From a checkpoint of a small transformer trained on Wikipedia.
Architecture: rotary positions, untied embeddings, normalized queries and keys.
Each number is 128 + 32 x the weight over its row's rms, rounded and kept within 0 to 255. Layers, rows and columns count from 0. Numbers have three digits each. The size before them is the row's rms in percent of the matrix's.

# up: layer 11 MLP up, 256x64, rms 0.491, rows 7-37, columns 0-63
# down: layer 11 MLP down (transposed), 256x64, rms 0.322, rows 7-37, columns 0-63
# gate: layer 11 MLP gate, 256x64, rms 0.38, rows 8-38, columns 0-63
up7 099:143094097147100105179122179116133136070126107136113145147151139116149130155134102084176157132075115151073044119127161168149074136121107167110111229109148115105154176093102117083104102109134156
down7 100:144121097166160120135093173089064146096121157209135125197154099129152182149114135107120161116125117112092125147100105141146119100142173125140082164159165129119145148069063103105160176113201146
gate8 091:102111031138133094092115121116170119127140162159092131115154166141214080168096169132171154164111183111148121139144145148120186132080113127144119132163133069153151153105105064085125132131166128
up8 091:175189142112157110184122140096160119156036127134131100053139164110218186086135086126107100124138093107113119102164112144087083113129167136132154159139127115103126090144179148117152109126118147
down8 091:135092074116109118093136103056141081126167139229133133093122166146142120184187129165078147146110176058144109162141147128124197109119152128121117146097111106124112131089107114147094156110102163
gate9 111:173140158140112157140133107119142159134147100075073157112086156088126086126081121113079159129127195113154105134143110156152163107138114110088121146165134138130124134203124156073126079089132240
up9 084:086121101103160120159140118149131122159122146093134080116156157083131170079087131084128168116092161099115142131048081158148133102182198114122192174110116097170091103104073112083153138128108156
down9 090:118115118119095107158118125141082112156135087145149123171111133116087109108121165138167064176143106158083175145193151058130106152142099150209120105082105143090170121093182119168072122094151110
gate10 119:167161132089109133138165164180117127144162167109176108086100130047135107133158162079137176136175149132163148176097113138167207109179142129150165131075117159172100121125125109092171095141151140
up10 085:130181161114151127161147119085123114160060154126135064103176131142134114115149122090125135119149081180093171181115151168129156162171177176121122199071112130146180165108135144121110154138161186
down10 092:159108138104117101101099161088157098091147120218078098101197153098147103082142103135067151136143137147156078090111137148129158114098158068148145146096139164198126079145120139176158105142140116
gate11 093:148103112111105123175095110034100115091094162134141088111116083119179087168116103152139165140158178144150081153108170155139155104121113091085152122100127091098121121104161115051169146128082076
up11 092:172112140102155084175120115116144119097108081178085143125123179121123114098101121097177092101162144185130147118050120178127122167118095167167092053128126082141128093129201081124121141111121151
down11 105:125156113111145152162120106199091092117128111000111075128147095124157163144111136117145137111150125148141135144158142086131067150127096130159098149127127132115144093142076081150084125098103090
gate12 114:174082150163131155155114109167124113130166110084154093179150145161119152106118101128087067065126096163150168138123155125111084093157143145117113192192104100157144178177134125116089135134200167
up12 083:099147145113107099164131185118167100132112088125119123164101086169146132123065089137145132126163136134076108155141097108165139139199166130148156187110119079057069202132136104185139112158121111
down12 088:112125143060135091148098144090142097125180151085116191100169151096191153110152176120128116084162115103153089110105142131174167098102132199100144089179141093123081150149117123113165100094087094
gate13 114:178143128143132085099184142138075150141116113060071102107140094094176086156121159085078170158177180082073131124152085125140161118141126118114101128156092141132127153182160158071157103107140119
up13 098:128151146140084086132091159174085125208084180128122212145124144140110108123160156122081124168103109084151129130145063130078148110152109121126135111125124125122159101155093128199054129118119081
down13 101:179171090078155148133152148070102162078160138042120182144179154116088109153096172087120114095124143067105132161139086133141158181124165119142110142080163120121158125129150145117106122171088154
gate14 091:123117153127133162172112149145155083151157194134151139121130138089123123089175131110121088134121077153125153183175149134160148111177189146115206188102139134114073163140052135102137062137125124
up14 096:154145136073075171163128112167115172154176167108169208164142159103124104118124062129147104122150088156182155147181085137093148092139146133132159121135143142136093144091088172161098167170099152
down14 090:076108163097149148181146128202120165125152173124169143131113149154172100103133163048145107118149163134175142110185160104128103092135155119134172187116141175108082058137089150128151112152104117
gate15 096:089147106138086157114078108075106171150120125146085128121105152083096076112082145174155111141158167096069101133145169109174127143193055119132135139163116069108129135100112104149141058128148088
up15 082:095151106121149103114143107138199119112115059131092120117101139097170096132114131208168100129170152094131194174116180108099115164149160097160128155156118178074165160147129202115092119115122129
down15 088:161123075166135146151160098112127145154091119116141058133094057144117126095106157101141124141136113154156169110154156099108128102211111117126113121099039157114173169150114119179107150059091153
gate16 072:123146128136115099093117069144095162096162143086138161102180060103107110105162138076138125108096213110171149070153121116067125110160168142145107142176161121132171123148089161090168123166148156
up16 144:126134101101176097072133075120081152110113086123096176076133068126095133162156095124113142141155135118129131117140087069150159111098071106089074103151118185094121133142115174159097081058156142
down16 138:151126079130210128097092121103067147151100118175086147115090114130030107161176112119128156145136112106132167112126132096129123143120090104130077122099142166111140139165184198072136109091138151
gate17 099:064115108188103113150173178099102122116150162105090216208116094109118151141136079159125104133159123104133137103127108138141199155144151126117119048155149115117144158135127148122134147160092187
up17 080:115169143122101201109130138138181089209109115116121145096154100119122125099190107104104075099111090070151131155138133101160124113116108081106117148157163116063167138084158123138166154181065137
down17 080:176137133143151151113123100063123148058129087058166112145134132144094078131050158058137134125097096166162131143144120088140093160101105166137134139149112088152135169126083073161107155086159133
gate18 095:124145119167081133135169149069115121177214086115129183081131087056135122087163162100089116178108138117133125128131116112119098147151147157139105165188158094106128076130152094131133125163062132
up18 083:157138154121093173155103121126156084096105118127142143187123088154148108144076106147113155100081094152075122169111122134104125141136091161089082137182186122097203141144160158062173116124060143
down18 084:131141155193093121168183154100121191140129163169103171068081130163170131179151090189133103100094123123166135097104134164098138122083142126118083106152106137088122154110132138046133089118159110
gate19 109:108119183110133108135108108119046145147178165112102150121060124090161154129156167150076150185169114104105124105102117088169214087114118109199122146131137135101162147123103106169151131114149165
up19 084:134165122166125105085113134146080117120150121101131195119131180165163158160100193165115168076068162105104152191096141136115117140124107114169098116112120079070131077142144099156078076118107090
down19 089:169085073123169108151113165142142158170126090156136128187085154052138122150100105115156135155164167140128114104105134130095136125148129154134159058113117154198149128156134192061082155131114077
gate20 090:138165098101098165126145145135142112142094186077185186143130171114134133050151069150119100082149139128164152113189107095075140092158191135089156092155175128116154103118135142129153152102094096
up20 113:098136090141131071167146167102162111094177170143136118182124135113079157128136139146150080132177118088105143104147208201093122160097167166082129147131116154124134142121059167118086134115171092
down20 103:088119111182153132135103164119199110095105122156126073134154094143055168093130135138097156114132099139107108144164133164119097101091181100145106173138087102160166162105091149140139116097225165
gate21 095:132117102119129147128111152054128080109121188150152137148087177122129093099078164128122110094164132156108145120105191110137083123111132142073054093117155111127152082142175133101217093094153109
up21 104:117161105162151107061093128164115154144179138149114169079125107091082173154142097066126152144127159140122159114149120177127102086091196187104117079101146052120154075115138125103116120102145096
down21 104:136113070081067130142103155114126122083180107147138138125114085065121169148111129133052127197104163127119123100139095173116113117068159185120145128182135089115083110136168160125179110161124164
gate22 111:138183094082117156130087087128159113143107187128126126157124143062203088089119112122146135145106140164091173086115123064112105164154156173202126080115121106064150156090146143123125139138109101
up22 092:088128147133176193066086141107080110128113111104051105095130099091159085116125090126139159106108133130108146141087089128163112116143210116108128175066086174131155127095108117125100128118193120
down22 100:109128169114152085181155137120140124093105152255151147103111112157142089103133139112141128104118122160118118098137131132151163111136077114110147174128100151177153117150129128123173105143065147
gate23 082:118080130130156112182104108052133146027151185153136183105165145142108089091103156129166145126133123150122089117111222166171123130138117119093107145131153146162120110172112101103162101141138150
up23 103:062145107189117102129123161128119134129111155138044093164147103134176087121078143135146163117115222132116161105069132153180128195082079145126087141140101121121138134130102164131133153126163103
down23 093:120145110129134136126113118117157126071135143200083126188166148115118046170130125161193174060123109086095136129119113145106154161047069150154109114126140120128133056111105138143146143159150135
gate24 115:138122127123157170216148128150109127168094161085105115165164110149144135130136105094079157079140119155198180144100128104143098133112173086089172096162099063119162108160144110179130100138175094
up24 099:109100151140101159145186214141110143146117096102173148126166131135164119130141123094124123124111145092102115118139086096104070113151183101204123054137173085121142103185085084079136100145124148
down24 097:130115118091125061113128135149153131109106081084114124105156111193119149161125133133071147147086091186095163079147121180135061077126158139143135107175140092184170206141094127140133111132100162
gate25 096:144128106182145097116133119134133147135182145078096217211138146146062125122133105140085118134131130151123107104059139130121130184124096107128071100155131145097127120162096079157132147133171203
up25 094:088086120118110138068095182099153075163133159083170174167105093145070101165144140111137107093152137139134047108129115103077091099106126074094097110105174171146121079123117136128130135179132102
down25 091:126104015087155101106128155059107065106167119105094121143137135124156113121165181108097105091137107114117145078166126148097056119139117070171143128090123153130133134118122101088181103116123113
gate26 101:095146179095108111144115108139139148081109121103105142086183099120170121101162114114155178092119175154160117144150053067139194101147145131097143111113133113093145137142153086098132197172088195
up26 084:131149135212135104153137128181162161178124170102133101147063203179094198060148134103140151122132171131123109140144091140183162091113128129113113140083167129144097115150103142101099128173117138
down26 086:090110192159099160212119119080119187110198109159132177136130148159148105106178159124132142076127115118159157088132108066101099136126169154122094156122128119092143117130167123130120057113176103
gate27 083:152140109080097061127080158111148117116126145111115097118105154121088026186148118096111128124157144139146154144103108122079081103147164152112051122149139130113093131037135070124135143136148153
up27 101:118056172151116125161116125174109113062110142094136109180100126114144141182112151138094095078107120140173068153115151190117076128135080119136111129108145150056139114159179114150124181090121176
down27 107:051117147142136108161165118126128073093143117173137134180150115124161173112135136097132137045166119177155047098096087144166122104133061107146143152170139114127129129092194118127178134142133100
gate28 110:165109106085141173127114077099107073180121182136117147140181177177122147099196150145151118159144068124126145080170135141122153074124181146141141114172125143114154074181113116124130145164101075
up28 086:138159133154112045108121156136145160137110102123130140141102120192115165156135106168148162170179082142104149082130148107143084106163073149105069093140081138131113092132124133084190086073189123
down28 085:126115091080110135169159143090118152169165139197135149171149133110109115145137136115165111192149119108132089092103162139143135114173137149156145102149136147112153048159161192197133214109146157
gate29 101:090099136175115142159136149122171142118066139080109154118100150131202124158222171108087144118123130088112169181111110094131107118119104123144132126124116095167148199125192141104138076124094172
up29 082:131131207165103116140139148131117114097182163161224074120116137110148122084146125145116097149146131191147115127166110174123061067164107130154104135134191122152097147126117097113126125198133148
down29 090:038154104051123119105127137100123180140117097019117111123119164142127147148146119098109142104167101131138114127094090142150130132166144118085166098172106135129104135069119088094136178144083087
gate30 068:146075155156117115085114128079124086075138105107127186125137061148106077149108142110162058089151119144166101146153162120097153127146125149061119092165111173066176123116104109118110155086135073
up30 134:125071158120173082190107124159090136083132130119175114134079151113160147145132129130165136122182130151101081158062106135151112134161132087114070140116107132142072106109170085103149069078197131
down30 130:110061130093152100146098095134090114142122181141141099084066154119125153138112149189188143129202124166121120158119115141187096121130095083150110113086157135100105109092165091097130094074173174
gate31 059:093116127145190093149091128153130166125138087059120137117122144113150151103134164154123105149200195079188162098137117104110115155148141121157149099152123131152089189191152105181129193165104125
up31 143:118096128087100116127125140172152117124178187090160159127156125098072140088174137077113107127123070130189150139160111166076133117118179144114156178110097153099102143094081158152042121162144103
down31 129:132129126109084128137126116139149111107164180243142151150132125085048123102159135072108092140132063131156161128135143136123124089100180144142165161107117178125095111090138116156103117201102120
gate32 103:121128116135121072093115089108100101075130127143144100151132119158150070105180110060187124138160113158159170132132064126099196168144161142066130057124162084087126123136114138079128103125164140
up32 079:113165152138170127163156129093151080108111147121155118107132075232196121142154169164125087155130113173111134118101103136164155089130172101119141133154144177177139163171109100127156209121122109
down32 082:079126193119158117091169157120121121119159133211139133155122141094124148113144111118139144064167116145090153124178157125086112175181042125068143096139157117194156091139107157112117105135095134
gate33 103:185104163215157100122118129176125100056138086099171176148103121110152109139103162132143058136177157177163104090068158137126134124100103122077099121143180131128152137130138126143170147143172139
up33 084:107164112133047155058142159175166144122144137084111153109141142090157107148119144098171119127204202118114158121096070139165145140148169122137143080132125151144120101082101106155135063111171106
down33 089:171181153152141151165116169090139122143124154167147205089157086103076156138080149180134130093075142107118130067169077135175161128081179107131088177128118116128126137105128097105110136170166145
gate34 061:198110112166136192210156126084119137114109147116069163124140101143138104145090072154194103072143167124108137154163172110142182122161137156116127133130173090123140171082083118091130140150136134
up34 158:106109133137133087197110176140151125102186144129138082139124127135099175126123175120158105136209081137125092173125140203137129150128140133135135172100083139177093157105087113172119099157207100
down34 156:060094128120120129211105139165131176118180146130154136188090108107106143122144177132160099164197105104105127170113137203167110147124152082113157161097149128110122137125134114155091108161199112
gate35 093:122130122121125106082128130101120080113165148090105124146125128136062133163141104173086094123097134146173115100144111139106156128096119132116119084215121124083226133136135082161111183103057182
up35 091:120125198091141139058140111154102085101153107147145083124066102110139147096151165105090085080177101167151061148106116106113137120131095084075108135104115176139131173155158121099191150106101110
down35 095:131066174096147110126159141134130173136125156059138072110191143151054132137189115166156075153125120136126118108105161086155168123142129094160105090182184136120142173170148126127104138113111183
gate36 087:146116103148112178161095124176077134101136162126085086141142116089152059055117127164153093083106070152173151155109139126132129144193134123125149175128148182149149131049098145136149096108155152
up36 108:111092146086073154129164117086144140123140142116134087175082122143145144103173087186155043069122075144151081130090199100131099094135152122129133135140130148081136130127133109066121184144090115
down36 103:152049155153142120100132136094104097120139140136179130129172169085150119110081121171156078150120101171152105126087162124168172141124158097114089164102163167152162128094103137172145228102100112
gate37 115:213101124135122108142089117139118116156136182083123185173125146126171115098134158146050122139147151136142127075122107160076050112182121089111129114109151155142173143165111104116156137052150139
up37 092:130088117101093167153075155113111115166133149090127150116075127178081180161123127162060070108109115100144120126153111141084169108073070150128149153134143092072122124183123120090049141132113122
down37 100:157111148087112157087063149127130126125131149219153079154176102140109092151174123165022172100143124152131139151094135126122157172076127120132159143100071151108120073140135119144144130134118163
gate38 105:170142152179161136139176107173055197086152124128081121147127189130096116137119100101126096099090139150100165153150120154126049085133077136075139171117190107129146163115126119106156133144120167